From a checkpoint of a small transformer trained on Wikipedia.
Size: width 128, 8 heads of 32 (1 for keys and values), MLP 1024 tanh GELU, 3.44M parameters.
Training: 156M tokens, 4761 steps.
Each number is 128 + 32 x the weight over its row's rms, rounded and kept within 0 to 255. Layers, rows and columns count from 0. Numbers have three digits each. The size before them is the row's rms in percent of the matrix's.

# layer 2 MLP down, 128x1024, rms 0.212, rows 0-127, columns 448-511
106:120122147118117096153078100142147142205103108153177106171099144134126094174081159111139111167120109112099091105130145196155119191156095109122085112092127092142135182122133144154090158166189120
096:094126173084077103139160120131137091147135142147116136140111091141156133125134121102167127124085191171162144123111120148155124183144140127092129165145212071137082136084144148133172119147104198
100:179138125147144158091158212100111139116116147111196097112090178135135110081148061106143113128124132158156109138141093160141133077184044130095203091119102094156138114129163148114107123157164133
096:138152172134154058090147172127057108139165159127128150108165126117138116161123128117143174102116154164126106166154135068163143082107114144151073120111200145171144144122107078107063171183155203
101:182166139172112157158108155169112190151122166191142158118170120147118163121121106179147011121087074075124149098091143188118097142089169145067173110157109113150130148174171168147098121127114131
098:103111120091142188129121154142104136173087147145137178113085087196069117140071101166153162160193090115117152131088146124109136092093154069153188108118140145139129120138155102167133139150187140
102:116118119089067134165139113108079089103134103141126124080133114107143095098164096105132088159130096153097105107106136183166180162161140144115122122137107133127111101155109140098113165068176144
099:170112130156146166126149136155130131113092116036139088066108124149120146083147130114155164078139169116091135120157150146086065165123052118125138149140138076078145079138175148074195137154113113
101:088161154136157122172138163136135127122116185219135128135121142107148111166071126102169142113158085167137177113121131177147159157124079130157053150126120124116092110092133130098161204074152078
100:149107149117141164091116164126118099084130088126161165119113130175157135105115145168126111145162141115146158087119186160153075113120102077128149140184166178160126145185113133174143116083081062
100:123136163114174140152104148058104163134106153098104120101219134176186187123098179091155139085164126173136129189158162110166142194165152152091164085146113114176167220160145106155119169169104153
103:155118140122136067157135111149154097149119139087125105128138162145087152111155130138062146168167103148138140127138060135174175156168131236114136108181121154112134122147183166105141105091137133
097:089157146164143165086067153159165089116104132088121119136134162129126124119163164122081152073136106168167134109136125174112142121178063116141104140089066078127096135067178130137130142155147130
100:079149155104159166164153154103134106145166091174179156135177133162085132139101124114159157162193121157125147185089195144057084171155114105149178195156112159152134132121121139146135089116089155
096:156125134101076107108129113180078203183201099126121097128109159117101116163169159145100157172079143146143128135136123116086110078095158216142070176122147129064126180222091191145061154154168117
096:193116165122110129110102140095134136102167118150119112129179121121070142180139135104135088052176144143084132097154106119134100126136042117133153123165135107083150129111116168123130077141135194
097:097080138127122103113061177138160182099119108083088113131122126111119125102107127109141131122052158085148129134101185067117144152100170102107123088155137136111116137170087176160178105110130125
098:096090115113047178088122139090151130133125085166117131143106135148121175088109097161116154177092094121160098149135103142116127129117144121166184151131118134115112141180167047102110126171110135
098:117130072100117098139124120144152118130155158069165053142111136177146210119082119061084110126148210069137137134104183140106089119134075131098087057124078139147067122093083135156167127083137108
097:030085118144135086124170168157121171145094135116210101136057115073084141143117174093130131172118117181199101147050094130138105220136154132092177106173125149151197173161121126126107104166094132
099:098169142110137148130133084179113127155139148170090107150166059163102136141090170140090136135127149171167172122099060073156122088129073119180104129111134119132149077102189082094163180096114092
099:120146194108155069173100158079092101072111152122116084174148109138109136081110080237110054098063128075152161129111137188133151132061140156101039095123117159167115091117143127162135119121135148
101:142143146106114116071176064110070104118051166126094084151186087110156143206122137169151148168087107179133120179126142191116130151113159126174111170133121132149196156129143145104143063118143120
092:143223126108121114129124094114142142078063106106133118096132147148126130141147104192064142155151161073084151216167086117157058130191143157139162099124138094113174134144092135123151186172077124
102:145104134188185135113146105176093176111161123100097106049132124187151108130121132097129135155163176142150128127179118132197141103097121129064051130177180069140077053099183113108115154160129108
098:180128112105126154132146139130153153081146120164116182100111090143160144111096165155121144124120146162200164026131140164098176127129156087112110139093119150131072077214140143120150090128160140
097:133096086098120092118140112126120098154152095155135115081145096144120133101078172179046170145118092136098122127153097117158176111141072188157173098153138124096132138124064081174146123174119137
100:142080145137116134151120128131095119201135116124066115141149133102155126104098061082105053145159089093151127144155103144133097184149125125086118076056089132127132181106113132083074170165123084
102:181128164118143085117145106176140072131089148132105128133118162191066158180090094168172118104141128081116124044164164109166107143159130135119145061146093077121137124139058157148129153180070144
102:161105139139091133180099110175117091084114122204081108099113140120198162164146105130159097090127143123165170145046130090142186099151171182128143101132138122096119177125181128168118144163139084
098:110086144110170136161078161058103136086148118094101154117094119098202185153129103149068177132139172130096083160079136129137114118157160096120144103158181123152128126098145122189096119142149126
103:103146095123058118131139093098200150173158069136117115114115134091157120171140127096062102149152145143100128097113125133085096120114144159086118159174151162124155198131080144162136156167066136
097:153154163052075058170180150133111113084066126144153110131082102077143133103131136129120075159140052092149121120077085153113160159134123101105148108170104118117106134123141084126162095092107121
099:098129111186149106063133162141181122110132200146189155075101121144075099142133186137132128096050166152095168153178122146158140128117139103144076145116105148104140105141086083121206157107148134
108:114142098148073172094164139134126167123124165105187163120115091131162126146137163148131121087149115148051133139133141124110115111157124193154244104098134059131134125148151132167189173096056110
098:116145105123134137119180140125203094128110132153101159145111091112102156115125158121099138127133105173188144127094156115093224152156120137131149126081108123171151092182130158184146132077108115
097:134070113134100090112121163117088095120163120195141132104100145102106173136101082113158179120108098167161079155069116138123174143074123144118118123198145155171095121128081044134201180169182120
113:154103145134176169113117132119093157178150111125103109101144072108151148100145094090145116072090121094123147102151089091126108107148122110037093127127135192206173155061159139177088076138169137
102:164103160192131198134046128125077077175082193109064111103109141175127158116110079111106082177106125146082137115173135078184094127181121129098165097130162106121139141116137119138120103137133159
103:134150111150125177124116098143134147149110133131114166103049135145136102162163112135118177132159149152105195145127102071128130125131196145114186136124122125129061205170123150152183144143102102
095:135158086080095061170123084152126124037141110173206121162117132111159132092124112106130111120107162067182156126126142115136136145165100037104153085144143124058093153098099180147140178084144212
099:144125110124151053128053134149139156179145151154102090155089158087083063175053149103116162122157137173145133151148085098148132168184102070155109181137129172147137148185125162180123206121107060
095:117128135151119111120100112146100097088200119131125128072113207106126056183168075135125134108087157182152152072114123178099147171133093175098112166101245098131103103163147115127079104147086080
095:110162115095142112136098049146157132194106123128128068174099118091171182114115112152138137130109113086080106192119138044136145095190136105149134141104135141149101140099178144140155136112096179
096:099107158144136126178130106171083124106195142133127174147126093121110134130105097091116085147100079169156134153119126143141083108091112134098120116115143140189155143160079128137166175101136143
102:137172085135088140132139131140142184155140151145141146141054097137071143117108166147126119093132157132095108146192134094176135168172119099169192173131109105134150121154126095107153151067141149
097:200107135085183139186165149119136108152128077119147055172152133218115152127147107169159104103181147086098178106128112148118101166141134119102201150166126151110101096170105160101147066134192082
097:075134151092126184128154140163147089139110112132221169118182103137165124086148125185153057158170152147155169140164108099075115157189110163162114100150100131082110097128182130153115171084155203
097:143148118092103145146151085097113090199181120129092159111136134156164208162112180088100090074108131136139172145130171095107121126137094147111101157040132188185124141092116098138127109144174172
097:053194123105154126151099096138106099188180097128073099139115145090159082088139122125127158148132137090119128158138115094145075105107117155130081172193105127126148135147115100133127114076120058
100:107130102100126143141117080133115075157124182185114101116147085113105067199038142000135089102110139130139160092135107141168186143084116132120060099103190134138158086122110114154127150109175162
095:111164125157122119160093125183107147172096114163102091123142118153133109173129099145162129148107195147197094161176152142106109175135109133127057142121152212151085133050101081171159065074138091
097:086109106118163067088082118134169111117131169155154223115137125116097112126141124098100075103160063112131191145057133138102112121172095151096103161087100109165155098134148110113103133132179141
102:161130125127152140155067129096116141105161118154106115145049144178126128057072120147105123162123161104102122178157149117107147098148129114204128143149070138116117104120147083109176109092146110
097:132066071094162047124126116139098162135162180163153184159063167160168128162125143197109166154065134080110045052141131100104051117092159106090145148109112162137118143114116127137089128070121166
107:137116172084121123180141144108142126039103150094077102109156092121098153099122139144123098125101130078183102139128103137131097134150125119173165107126137140104110131105162154110171119087132086
103:105187183197156126124162137131100086086137105134165124134102123089114117080155136115185121147140126096084052124217132161131108142133128175129092109127125143113158127102130149105129122156126035
097:163146154156164115163086127119103128084115186138209169172130143115171116170088113128124168164107166125186140174115122181122197137152161109111177145122122119152115178124148129124135134165148168
096:136133118187089153066145121088082135160148097105105147138145134199198157128119119073118113148150130085101084110186128123115146113147150153083118126109070083129120121140131157078108139094154138
101:118150088118111124133076170119049072110153177149122147146186101144138119117140119131117150125127132114111147106134169161168101061141118183096080129230140127151119100152094131138138128128140108
103:176161116171150086133134077152136079130140144119084106094070136171079134103102066189118152167135168198116060097107118194102083170111171174073093059104183126097102125045102124104115082137104111
099:098144148140169069161172110128122074130120100140147161134148114131123144168133165166146069126127122175180142119163159120147149104046092148123113165145130139093110128148104156118121101114084117
106:106151108133137149157158116126146133167123107144151101132113128095155122125121134137201120115103128138152125089087153127142128102169141087180107190169093152134119129186128172093054089122098183
095:157100106110121115094146133114118090159128141088104150192191049143070128130173132109055067120174107151136197076172138116125069134179187122080139144126161149166182074151112111159152141119091115
102:132121063118132165128138131103158137157096124117190109125078088109175114092157163146128123141135094109163136105118153133157119135125225188104027129127107139144131174112080137051085082122142054
102:117195080098143141140179085144125150148143145145108079175122142080137121091162123109115125041091125095058164096116100152152070122116146166127171147136122110100090123085114146086080113171120120
102:173107165118135062131179123138162180121134153101091079151086105120172142128145147161123152093137136112154078104129160111106136114180109142147193076105149160156152167080062112123089178146127112
098:097118120115162113165127121089067120119106115145107159117076101117161106117153130104140006106179070079168102136098104124170132138143154157143103096098090162069137084138141164139113069152118114
102:107105155122119163127039114132126150080176180105147128119102130084116092145085121090125170131098132161107173105123131114134039099085086110105143060119099167147140157141086116135184128165152170
098:104159117070129110097120110141105130107069104144028098174090048071138144074135137122215065092176169108127081105150119171132109122135122134130165128141121105121138135106101087088148152059166106
100:168118195082169128133128091130140115130171152098174135149127102190107079116192145114127161120072095082102155117072139116175150097105136087069135151122160103138169165135081127070081146175129061
096:118141138133173131132131116123124124098178144124138164104147105111127101111105120150097113138119157163100106137128105116128179153153172144133074073120086150154105209111090173087136157127084130
100:091174116110110068149181148120120124128067135115140097146106145150190165086120153151072142101084124147102093070122071156130118129101118127114144176179164129130089137121133172096138096106176042
098:184122110129154154142071099170090176104211108085128117172178157115134140122098112143171102145149099096148140180058071129110167136140120112130151097141130124118093146137159077109157053140141176
100:109146105140141123114129146086120151143178123072100116134144103115145159155117116102114166149052114087153161140159111218088174127093150141124159123159171145074141101094116136085213179068102125
099:103116098097116124130183110098182164143196180126153134121103119103116101174112109152154145162150133140116077134127134052098111103083160151137074120131177113083101125109112143102185124184067097
095:113108128082124119134100145161074120136173106119126147097163142144149155124155109117164153126175141114090134191084111169152119144141122094146186127095089151063117115094072083132142134125128088
104:124099116103085103092127152132196111169126153087194171142158128164128125114083074176066071131112151138182094161121088107101109106100075184115136128081146149073100142080109094134167193140128149
096:098122144129167128143147113094125117112078133108083106128155152149133214118178125135171097087184109097099149107088176116128096112182127130123112119176095140195127139098131092089143113113120096
102:119136129066141158132134163118215160112125143084059112097108109144121141155182150084069168181122155138134132161165125134092090123115194110115143089141139140100090085115132113113207120170137181
098:151123077145182068141153150181095080122128052129102166212111142148113118154098115153132073120113125091179062111129108097120067158145156129096115166099127105159101147153102136172174130159160103
097:172128125164097118120063123089095104152140104189114127116116160111161158123152098129161189131159138194145120107055113166091090112132147075060093122150125154161118184112120120198119157132121105
098:138121128160157128116144148086165094156138121152097174134171148113093120145162073089151116153058101119115124156164116255135058102059134147144140148136170088135160122161143082166154092176122089
102:142127124110076196155114065095103154079177199135170145105186060131109077132122138157098117182089140158118140034099156110129064100144147097156165111166147123124157103148139132138134118168189127
100:051081165087077158123098146110202116111101132130058075125159118131132068097119232099132108170070167079120206086129193150087089093163090159147125161186130131166136120132132061133141109142143156
107:118147127116148145194122147124077097099190080147122115180123145145127174103185158118132134114060181078141114146104108167089100157140192089111141117169139107161181118120103137114171102131134134
104:132130156104143154144134117121116127144120124137122175098049145179140160131125073144152138128120100121125098078130115172166132108063163103155181149121111126106120141101060095139101104156119195
099:174132105164105115145041105122135077127143151141105174178121176094177050154146099107148095155126110122081159113164115165125119159127152121100131151108143103168131103142142127101125099152133040
102:120117085122186067077061168155129156086116093108151124130148164224204115163142104117109104124163114122130131163086097076118137156171089128165157121138094117102111129091190146116160167066138114
097:084188104081127115108064164190152130107139149179161141133109086179120145132109092068097131130114174137113090140171117094162110142234106150176199143109163169126159116103126142078156058165210130
094:050086111147112153089156142089122192110128131151076126117137140198110069103113080132136105100110130142099138102132093176063126156088150134138122117098101143136127076059097114154113117135085138
104:128119099111093151093133175167113075141079104125123076171136124112103121133157170114078107182128095126148147104139179197136155157118181125150158121104111144112091100124126103131147108141186174
098:112169111106115091125108097180156127157090133103155088130144108079132108137145139192087112133172117185117157127084126046148104142134141109118075176086128061106120098130151174134112161107129095
107:103123149125139132103173075112088072166094164137071114133058153102124105090134123095130140129109122121063148146171062104137157120103203096115111090148081137117132157145123123112146133149120138
099:083128123157168140142232149105224128099149144082144120116113107151062140105121072137174127099134172103143115107146146139141090136061139132091116077120122145046106125043118112149127064079142103
100:091133123189185142146129152093211079095086144162166153145112130146149137160119172110102135145134124141099120159111139109108110103146104128118119132143126095112131136163157153168093123107080185
096:158154143150106150122183088105099146165128064123083146086115119125161181159108148035089104102137121117119149087044098140151108131092134161120126156150117105165124138119138105117167099110136079
108:170119078163156069096085131139056092132163175209122115191078096101127137150070098075099154164112170156139107130168109127178091119142113163137132140150193107151131117149112184081091116163171075
096:141152120129147075077131078118161091214089130170116067166073170166080154109095119159162194110116149103153096159048104116181118112095129121079146061140143072170107181124109050139132143165111183
105:106086182146074107106131192131146091121130111229062158131159106181112110124141170197130124133127118166108171098130151133126075095137116135155162111113187157124185109123132146129069134150116005
100:112103127150114108139120107123129094093187123112110120111114124105117115120121088138142141135148198149118112151145091165081104181123111121114081153112135140119104126107170105105093098168111140
100:166107167104127122145109129158103099117149145148169108170051149165131205138131156104117205091144134104181151139148188132102134184145084108155111075132071162196106178116169122159131151165125108
102:079159139142092080148240133185070109079114123139180155114083141137121154129114062115135114095132099121178127219140132140133099108049115125229174133117093112083125186109149128109122144103155109
097:074117238112120165101173138135083173172171180112098139161033126116096097106118134102107123146093123133074152120162119142105095095084124079088102168126109118164143129183105183139107082135136155
106:116117156070078084120119074131097106132083136142155105166156120073116128091174197086115106107115127098135122200101182132120141107156138124186145123146087112121177092152103106137068135143155090
104:128112126127122122133189128064195121208171158144112130143143146122112166117090129103119100163090160134061147081138146125123090127151065110089129141137080092185094123177116155109164126162185138
101:183101158070130157127145134140021183162131101130138147129099140077086127130179108140132118173134142122104136164200175217111077155141113079175062173202119132104108183162113167125138124123125068
105:086126124153183080096123179158104103147194181112113099111113131147129108127143135137109202119139111126097091158171146118087124130128154161142137101126191104175108121130163176132146127108055145
094:119122169118146140141082162163139158123123133120132138132074104095182110166115106130138122154095112149128070061089157154154157088132135120114100105140107121109143120106118101116125155134162097
100:120165124147096131107170147149144169190109036111052138091099192120121209076136185135165078128153094075144155106129106155108133144077097111138161128140083135076142162114134114061126132137097174
107:057106093149101114121120099164159167102077151104153092126159127152098095187181101086112170135196135134134171165146117106106109101139143087154115184114143122169133157124093104111098122110090186
099:129121134112177112136178097127160103133125120211150151124187133215063054140105122162125184174098122135149145132116086111187128118153132153113166140158120096137158084133149127148118098078127157
107:149141096107105146189036130115146109107137146146126054132083130047153106100109146134092052072121094131144124096130124128130081119191102133134065126127107087142146109127188130127109126123199140
097:147112117069136133136139105145091136123139141134172096136119133128079146134163230118114090151205168171147145080120155127169163138111132144112105136118126122171136087139133128124155053185127042
109:118111140189141087101199098125133117146206122161200131142149151135149163093130206072161175146184123165130067145063117113159172191113182146119193139086098147114153124126120091134137197127141088
093:152152109144172188166200123120093131143184161118109127131124145120083107154146165173110128153189147138071083145183130149125097076171136125142151139076121100156083162126074114131110192131133107
098:058098150136147118141162119153085137161116153107078145132149168128101045101109086054112136179132123098180059171144101155102138122154173191140099087119095146156193142153111110157133154109121160
099:163162138129129092139172065148158126162156084065133103106126137121026143147144135146169108118040150138133100065147120074137079105114090176153132124142088111077144147088129121076103162112124170
099:121167104107154136113170157169107142168132155133092132122042141143096143116093085110109161116108076149059165159147172200120153104178091138117063124151089134133123113154058152127162122186047085
097:074064141083122141111101118099085131079099111116177091174089127086162153145124190092118147164062172100060153133141143164109138104131107085093158113132151126151123115159139121138187079129164116
106:111142127122084086125091181150131111141169121071088180116134072122120174185126163143094110155094072163141118069096136180117133105136115101141112128089107139150099132076097105135137105162127160
101:160099137101158137153143099167117114174137171101118156120106126169056166083167136133143088112128187062108116110085173150143114137126145163122128157111120094112107158094159128146129091120084122
098:140100223102063114137100124111113088111094105119167077128123126138100118118109079123162158130078143135116115137108121105127060121162174162101115116156147136124135131155108176125123091142100110
102:155113116115138144135143070119120177149168072144137117091095125120168115086075047112101121120150139163178134142132132049110163159125105092090203142166101123114148093138140149106212131155145141
101:159085171130182082095126137126147118084114159141224169136155157120114120099124069091105096115136102114132146126098137149096159123160084110096184167128085077114110153158168082153174140151115119
099:139147123090106093140146200127095130082109118109153163181106106084102136122119137119158175115141174124152039114120169133151128111087182162160121124159139113104188079087145168116120143115139143
105:149181140116116077159190133167127074124186118127069128157169159142122110125138090149096149124114179128174143169168142112114144110112126163155135106180104150082113144179111114096162080140131158
099:111156104176137123144126098096101083131178122118107097181068077156100173088127155162144110138064109148107098135173093144195111083144152061130097113116098171107153071131159137109214126175103113